Each number is 128 + 32 x the weight over its row's rms, rounded and kept within 0 to 255. Layers, rows and columns count from 0. The size above them is the row's rms in percent of the matrix's.

# layer 7 MLP down (transposed), 1344x512, rms 0.0353, rows 182-198, columns 448-511
size [ 98  93 100  98 102 104  99  99  99 104 104 101  95  97 105 104  98]
[[103 106 194 145  89 140 120 106 102  99 175  27  62 107  85 125 117 192 173 118  98 156 140 127 154  81 131 135 109  93  92 128 146 136 135  99 103 116 150 128 107  80 104  96 117 142 122 143 167 130 148 160 129 113 131 129 124  95  85 181 143 134 156 169]
 [ 55 150  83 128 151 135 156 133 135 151 184  87  74 201 108  42 164 129 133 157 183 131  85  93 125 141  92 153 158 145 103 135 127  91 109 173  61 146 112 166 145 173  99 122 100 157  89 135 156 122 113 121  56  92  74 112 124 106 153 156  78 123  90  93]
 [140 101 139 138 106 119 161 128 140 137 125 114 154  85 102 157  69 127 151 120 108 149 107 183 104 107 155 155 114 127 122  95 173 161 137  93 126 110  82 167 145 122 102 100 133 107  56 101  85 139  95  82 117 138  94 125 101 142  88 131 188 136 112 117]
 [148 171 123  57  98 137 150 136 105 151 184 130  61  91  93  79 122  62 116 102 128 112 140 138 186 121 122 115 158 157 170 129 126  75 216 141  94 137 135  77 109  92 143 126 198 151 101 178  92 148 130 127 135 171 144 142  99 115  86 106 159 146 146 125]
 [163 128 104 154 155 127 190 118  41 140 139 158 102 116 110 141 177 119 153 170  64 108  48  88 113 132 142  93 158  91 128 154  94  90 143  91 120 119 127 107 192 199 150 124 164 132 159 130  90  90 131 124 128  85  76 134 160 119  88 148 138 149 125 104]
 [123 154 125 113 181 157 182 154 164 162 129  88 108 130 123 112 126 140 146 120  90 153 150  64 127 197 173 165 141 122 130 138 103 148 155 121 165 126  89 113 158 156 133 123  66 117 143  94 141 128  85 128 133 156  95  91 118  51 131  77  79  93  73 116]
 [ 83 174 158 162 171 119 117 137  83 113 158 154 123 196  30  78 104 123 155 163 137 195  85 136 130  99 110 107  79 201  98 106 159 118 140 164 111 122 149 108 140 160  74 141  74 158 113 111  96 163 131 145 124 150 118 182 141  91 154 125 136  86 170 172]
 [136 100 159 151 140 127 101 125 132 167  95 144  66 155 150  93 117 176 100 102 137 115  75  84  71 134 117 105 185 201 144 161 149 109 118 153 172 146 117 115 147 166 138 103  63 159 103 131  87 126 150 190 113 131 117 139 121 140 148 172 150 162 132  88]
 [137 139 140 109 155 156 148 141  85 135  87 154 166  94 187 117  98 148 153 170  82 168 127  41 143  86  89 146 129 143 122  88 110 134 158 104 157 140  97 126 165 105 152  76 117 121  89  99 129 143 133 163 130 116 146  69 133 134  89 127 141 123 157 149]
 [157  90  70 116 108  84 185 122  86 106 150 146 158 145 150 153  86  97 119 114  93 167 166 183 118 169 128  93 100 118 206 160 102  95 193 108  94  91 162 146  84 142 104 135 163  96  95 149 127  90  87 118 105 177 112 129  88 197 141 129 148 149  94 126]
 [156 146 117 101  97 136 194  87  73 107  39 131 142 108 111 174 139 173 127 129 144 106 187 140 137 159 117 100 161 115  95 124 106  91 100  82 181 140 176 138  97 150  48 101 133 190  83 143 144  73 100 176 105 136 110 149 123 120 189 127 164 127  80 130]
 [ 59 141 113 107 167 164 100 130 129 113 165 108 145 128 152  62 141 177 114 165 129  87 130 163 142 132 151 167 163  99 117 127 173 111  86 100  95  86 155 131 135 104 108 139 161 117 174  63 155 180 113 125 131 227 127 121 127 132 156 121 125 137 162 149]
 [119 125 117 116 110 108  84 130 131 128 165  81 199 118 116  69 161 174 146 147 187 132 151 137 157 162 123 150  67 113 176 165 160 115 184 152 173 135 140  97 110 146 112  92  77 117 158 168 143 173 122  69 172  99  96 143  85 123  70  78 121 153 113 114]
 [113 152 104  78  95 109  86 131  89 179 111 114 148 146 123 150 145 152 183  71 129 130 177 177  98 155 106 138 163 135 124  68 137 140 144 142 124 123  78 201 110 213 175 161 172 124 152 114 122  98 147  79 134 170  97  98 106 134 147 146 146  99 172 169]
 [124 144 105  75 148 139 126 121 128 147 211 138 173 127 157 163 140  94 121 152 131 126 108 100  93  93 142 117 153 196 135 153  89 128 120  75 147 123 159 102 125  45 107  96 147 137  94  89 153 130 130 130 126  89 143 121 195 162 135 137 106 164 186 136]
 [ 68 144 116 159 110 175 143 163  98 128 117 163 165 111 123 189 105  37 130 123 119  60 146 139 153 166 108 107 184 137 166 151  92 134 121 162 102  90 143 151 151 119 150 128 112 137 141 153 127 121 102 123 102 158 149 126 116 108 120 116 173  91 163 107]
 [138  91 164 133 134 171 188  93 127  93  73 143 184 157 153 175 163 138  88 168 110 123 137  37 123 107 123 111 173 100 153 107 134 185  78 107 118 130 116 141 118 119  91 115 114 116 120 130 124  86 210 137 205 142  78 133 158 153 105  75  92 150 107 162]]
# layer 7 MLP gate, 1344x512, rms 0.0353, rows 183-198, columns 448-511
size [101 101  98 101 102 102  99 101 102 103 100 101  97 103 104  98]
[[137 136 124  71  98 159 212 164 109 131 134 171 129 132  56 189  95  95 100 108  79 156 155 180  75 138  85 121 138 138 120  94 111 109  87  78 145 122 138 138 136 140 116 155 160 136 140 110 215 153 134 138 122 110 147 110 120 116 177 110 161  92 138 176]
 [104 138 113  83 150 129 135 139 145  96 162  98 192 116 145 124  99 200 129 133  91 128 131 113 127 135 167 174 142 153 162 143 100  70 158 151 131  95  94 131  92 159 126 152 177  92  88 120 114 122 192 120 187 191 122 171 126 152 122 112 122 133  82 113]
 [157 130  85 106 188 127 157 119 153 118 149 146 112 125 133 134 178 104 169  64 140 118 133 158 142  99  93 122 150 130 103  96  99 140 152 105 136 127 130 167 128 137 115 132  78  83 100 111 127 143 150  86 143 163 104 154 163  99 137  85 129 146  99 137]
 [145 104 132 116 136 158  88 125  81 153 161 134  73 106 132 135  93 131  61 115 113 155 116 133 105 138 112 102 173 120 141 148  97 153 145  77  59 142 144 138 131 110 163 189 149 166 158 125 117 102 128 159 136  49 116 152  82  94 157 120 144 120  79  80]
 [153 170 142  79  82 149 127  95 115 160 164 126 160 178 183 127 113 108 140 100 123 101 132 138  90 117  93  99 111  96 113  90 154 143 129  86 154  88 119 106 107 125 105 118 117 134 132 140 100 107 109 120 126 161 154 111 137 143 115 164 153 113 151  87]
 [112 101 118  78 128 108 100  80  92 184 148  89 100 209 156 139  67 126 165 112 144 136 175  91 143 165  89 191  97 183 163 164 113  99 150 157 159 132  89 162 169 144 168 151 103 124 131 127 165 143 135  71 126 101 114  91 101 154  75 122 105 136  91 100]
 [116 119 138 192 190 150 110 104  90  50 114 102 136 146 138  97  92 122 171 105 132 165  98 146  50  90  65 101 134 132 109 166 138 106 157  98 152 123 192 182 141  94 181 107 136 166 114 129  82 100 155 156 171  64 147 111 154  74 102 157 159 155  93 108]
 [136 110 101  86 139 155 111 146 122 120 101 108 162 109 144 101 138  91 110 213 140  91 113  65 122 122 170 129  70 140 107 104 121 106 162 150 141 136 109 148 165  99 177 133 171 120  97 134 205 140 130 163 163 154 115 145  98 181 121 125 149 139 107  88]
 [127 127 103 133  98 103 163 104  76 176 177 160 135 150 153 127 109 108 206  80 126 142 112 135  98  71 109 102  63 127  91 142 140 184 109  46 119  92 206 104 122  76 164 151  98 177 122 147 149 134 131 110  65 153  72 107 137  93  94 141 131 118 127 140]
 [ 96 163  70 154 170 133 140 132 143 129 129 125 121 138 138 107 122 124 139 105 112  97  73  93  81  84 159 135  89 135 160 110 100 143  96 130 169 153 102 109 150  55 185 186 123  90 112  85 159 166 141 160 119  47 115 152 138  73 124 162 120  88 157 162]
 [156 182 100 116 139 156 162 147 130 180 168 103  71  89 126  98 131 108 163 140 178 137 157 115  92 153 205 132 123 150  98 105  60 114 141 134 126 122 145 173  72  88 210 194 149  61 130 197 156 111 153 154 135 121 149  96 123 113 191 163 105 102  82 138]
 [120 159 119 180 103 131 208 113 122 156 112 180 106 107  73 117 150 163 164 117  91 133 148 138 129 154 131 133 170 127 133  96 120 132 111  83 144 115 144 144 144 125 160  95 171 124 125 101 133 131 130 139 104 158 104 167  81 112 105  89 130 136 106 129]
 [141 192 188 120 150 180  91 130 152  81 159 129  70 142 161 113  93  93  97 152 141 124 131 116  92 144 108 128 111 133 133  59 122 172 112  90  86 131 160 114 149  85 123 100 109  95 209 165 181  88 104 106 108 173 133 137 121 188 112  66 121  99 129 143]
 [148 104  68 172  62 166 109 160  90 135 187 131 161 104 123 145 100 156 149 101 120 109  94  87 134 139 129 149 119 155  83 126 135  63 165  89 165 109 124  98 103 120 179  84  65 147 143 133 146 145 131 152  77 144 113 110 123  88 129 155 117 201 163 149]
 [145 172 138 118 148 154 116 120 149 139 131 162  75  62 134 129  76 114 122 109 133 137 136 171 133 212 145 142 131 112 113  98  93  97 135 155  59 126 105 112 147 142 171 137 111 141 125 142 102 126 178 155  70 157  99 156 149 117 177 105 126 129 102 169]
 [159 172  89  91 140 100 103 188 184 139 136 135 108 124  87 120  75 158 137 132 138 106 111 143 129 167 144 150 125 161 187 173 174 138 193 221 127 151  85 146 117  92 176 172  87 139 104 196  79 137 105 174  99 163 142  69  81 121 212 138 113 161 125  92]]
# layer 7 MLP up, 1344x512, rms 0.0353, rows 183-198, columns 448-511
size [102  97  98  98 101 100  99  98 105 102  96 101  97 103 105  97]
[[151  72 118 129 105 132 189 127 135  86 127 178  98  55  95 152 116 166 125 118 169  92 166 130 161  99 166 178 183 117 115 158 176 107 147 112 134 126 188 107 134 148 135  81 152 128 143 166 169 101 109 148 108 147 131 145 111 184 133 149 168 139 141 149]
 [ 95 121  87 140 143 108 136  79 102 111 121 112 134 149 180  72 135 135 130 166 125  92 104 105 124 119 162 142 115 214 117 120 118  98  93 134 158 151 155 104 177 102 206 188 154 138 209 142  98 100 126 159 128 112 130 162 146  90 113 146 114 132 176 147]
 [ 67 160 127 157 153 107 136 106 218 111 142 104 144 147 142 164  84 170 109 127  84 178 116 149 146  82 117 165 189 124 181 146 136 135  71 196 158 111 112  97 125 135 125 170 134 162 119 127 133 113  88 145  78 115 138 135 111 136 107  94  54 101 131  98]
 [ 94 117 109 131 123 107  71 146 167 130 121  70 129 156 130 116  82 123 112 132 154 159 130 191 173 104  94 138 125 184  84  91 113 146 156 149 120 184 131 141  56 127 155 158  99 196 105 166  72 163  81  66 112 140  99 127  99 149 192 138  99 147 114 160]
 [168 214 117 122 140  67 106  75  75  85 184 194 138 135 123 115  98 112 121 158 120 151 125 142 170 111 150 163 141 154 142 163 153 123  87 109  98 142 128 134 123 145 186 179 114  71 100 196 125 126 104 115 190 104 108 132 127 122 106 157 138 121 106 194]
 [154  97 111 121  92 159 102  93 139 167 120 108 124 150 125  92 157 180 132  35 131 118 151 126 103 125 138 174 157 164 109 136  84 131  91 145  98 140 120 173 129 164 154 161 110 135 132 108 178 131 104  93 110 105 164 150 106 128 160 122  69 184 123  93]
 [ 70 110 123  74  91 121 133 120  89 167 167 174 109 109  81 131 117  96 133  80 172  98 151 115 154 180 133 107 111 102 180 115 149 166 117 132 110  77 146 170  47 139 106 138 161 133 151 130 180 141  84  72 159 188 141 190 139 145  54 107  70  64 120 178]
 [109 104 149 144 123 101 121 110 114 112 143 112 149 124 102 128 109  91  98 107 193 120 114 133 118  98 182 121 150 133 139 155 179  84  94 121 109 118 113 144 183 125 140 123 108  87  77 144 133 157  94 138 119 117 154 139 153 111  85 114 152 130 143 144]
 [ 83 132 137 146 156 181 129 145 132 174  82 110 144  96  91 105 137 176  86  89 141  55  42 119 176  66  82 123 147  77 108 156 154 141 116 141 178  87  79  67 125 118 119  97 140 146 116  87 163 200  91  86 148 158 176 176  77 142 136 138 167 128 152 147]
 [194 112 135  95 126 126  98  99 111 135 138  86 103 166 103 135 186 175 117 111  92 157 174 178 108 133 121 148 103 141 150 186 124 163 142 104 110  95 148  63 109 126 152 192  98 151 169 152 121 180 151 110 148 126 105 103 166 102 128  73 117 104 132 145]
 [117 168 130 163 109  77 212 151 173  90  95 141 125 155  88 105  19 101 153 112 177 166 169 115 139 121 113 125 121 118 132 143  93 158 154 123 171 194 103  96 141 173 101 147 103 140 169 106  43 108 117 100 134  86  87 142  83 130 165 153  66 141 135 138]
 [ 64 131  74 168 105  77 199 119 153 117 154 109 135 147 125 174 105  85 119 135 145 117 136 170 176 101 129 122 176 130 133 121 173 111  98 122 106  85 143 146  82 107 158 174 139 133  72 143  73 101  89 129 113 144 129 152 120 148 133 152 110  95 147 147]
 [123 129 107 131 139 152 176 163 159 123 127 132 118  98 139  77  83 125 121 129 126 152 146  90 151  66 172 140 115 113  82 136 120 164  99  52 150 150 129 132 154  82 121  87 129 148  56 161 143 109 115 105 166  72 138 147 150  30 115 154 122 115 105 117]
 [ 94 141  87 144  66 140 134 133 104 139 126 162 172 101 173 132 158 143 123 122 172 143 153 133 195 119 103 118 129 121 198 120 118 120 115 129 113 236  93 102 131 189 147 107 124 165 166 145 127 162  87 178  87 120 104 132 150 123  91 112 146  98  97  72]
 [179 184 149 142 165 120 105  68  90 124 109  98 122 141 147 129 143 144 114 176  99 150 101 158 114 102 149  76  93  78 142 144 151 101 119 116 153 112 141 143 128 103 160 114 154  97 140 109 114 139  90 115 155 115  97 146 142 109 106 108 115 120  92 157]
 [157 141 102 124 109 141  78 161 134 154 108 202 125 183  94  49 134 152 131 102  77 135 131 158 171 162 160 123 155 118 141 110 161 122 168 137  84 116 147  86 105  88 129 102 113 122  98 115  98 167 114 146 177 141 173 121 111 114 152 175 124  63 216  22]]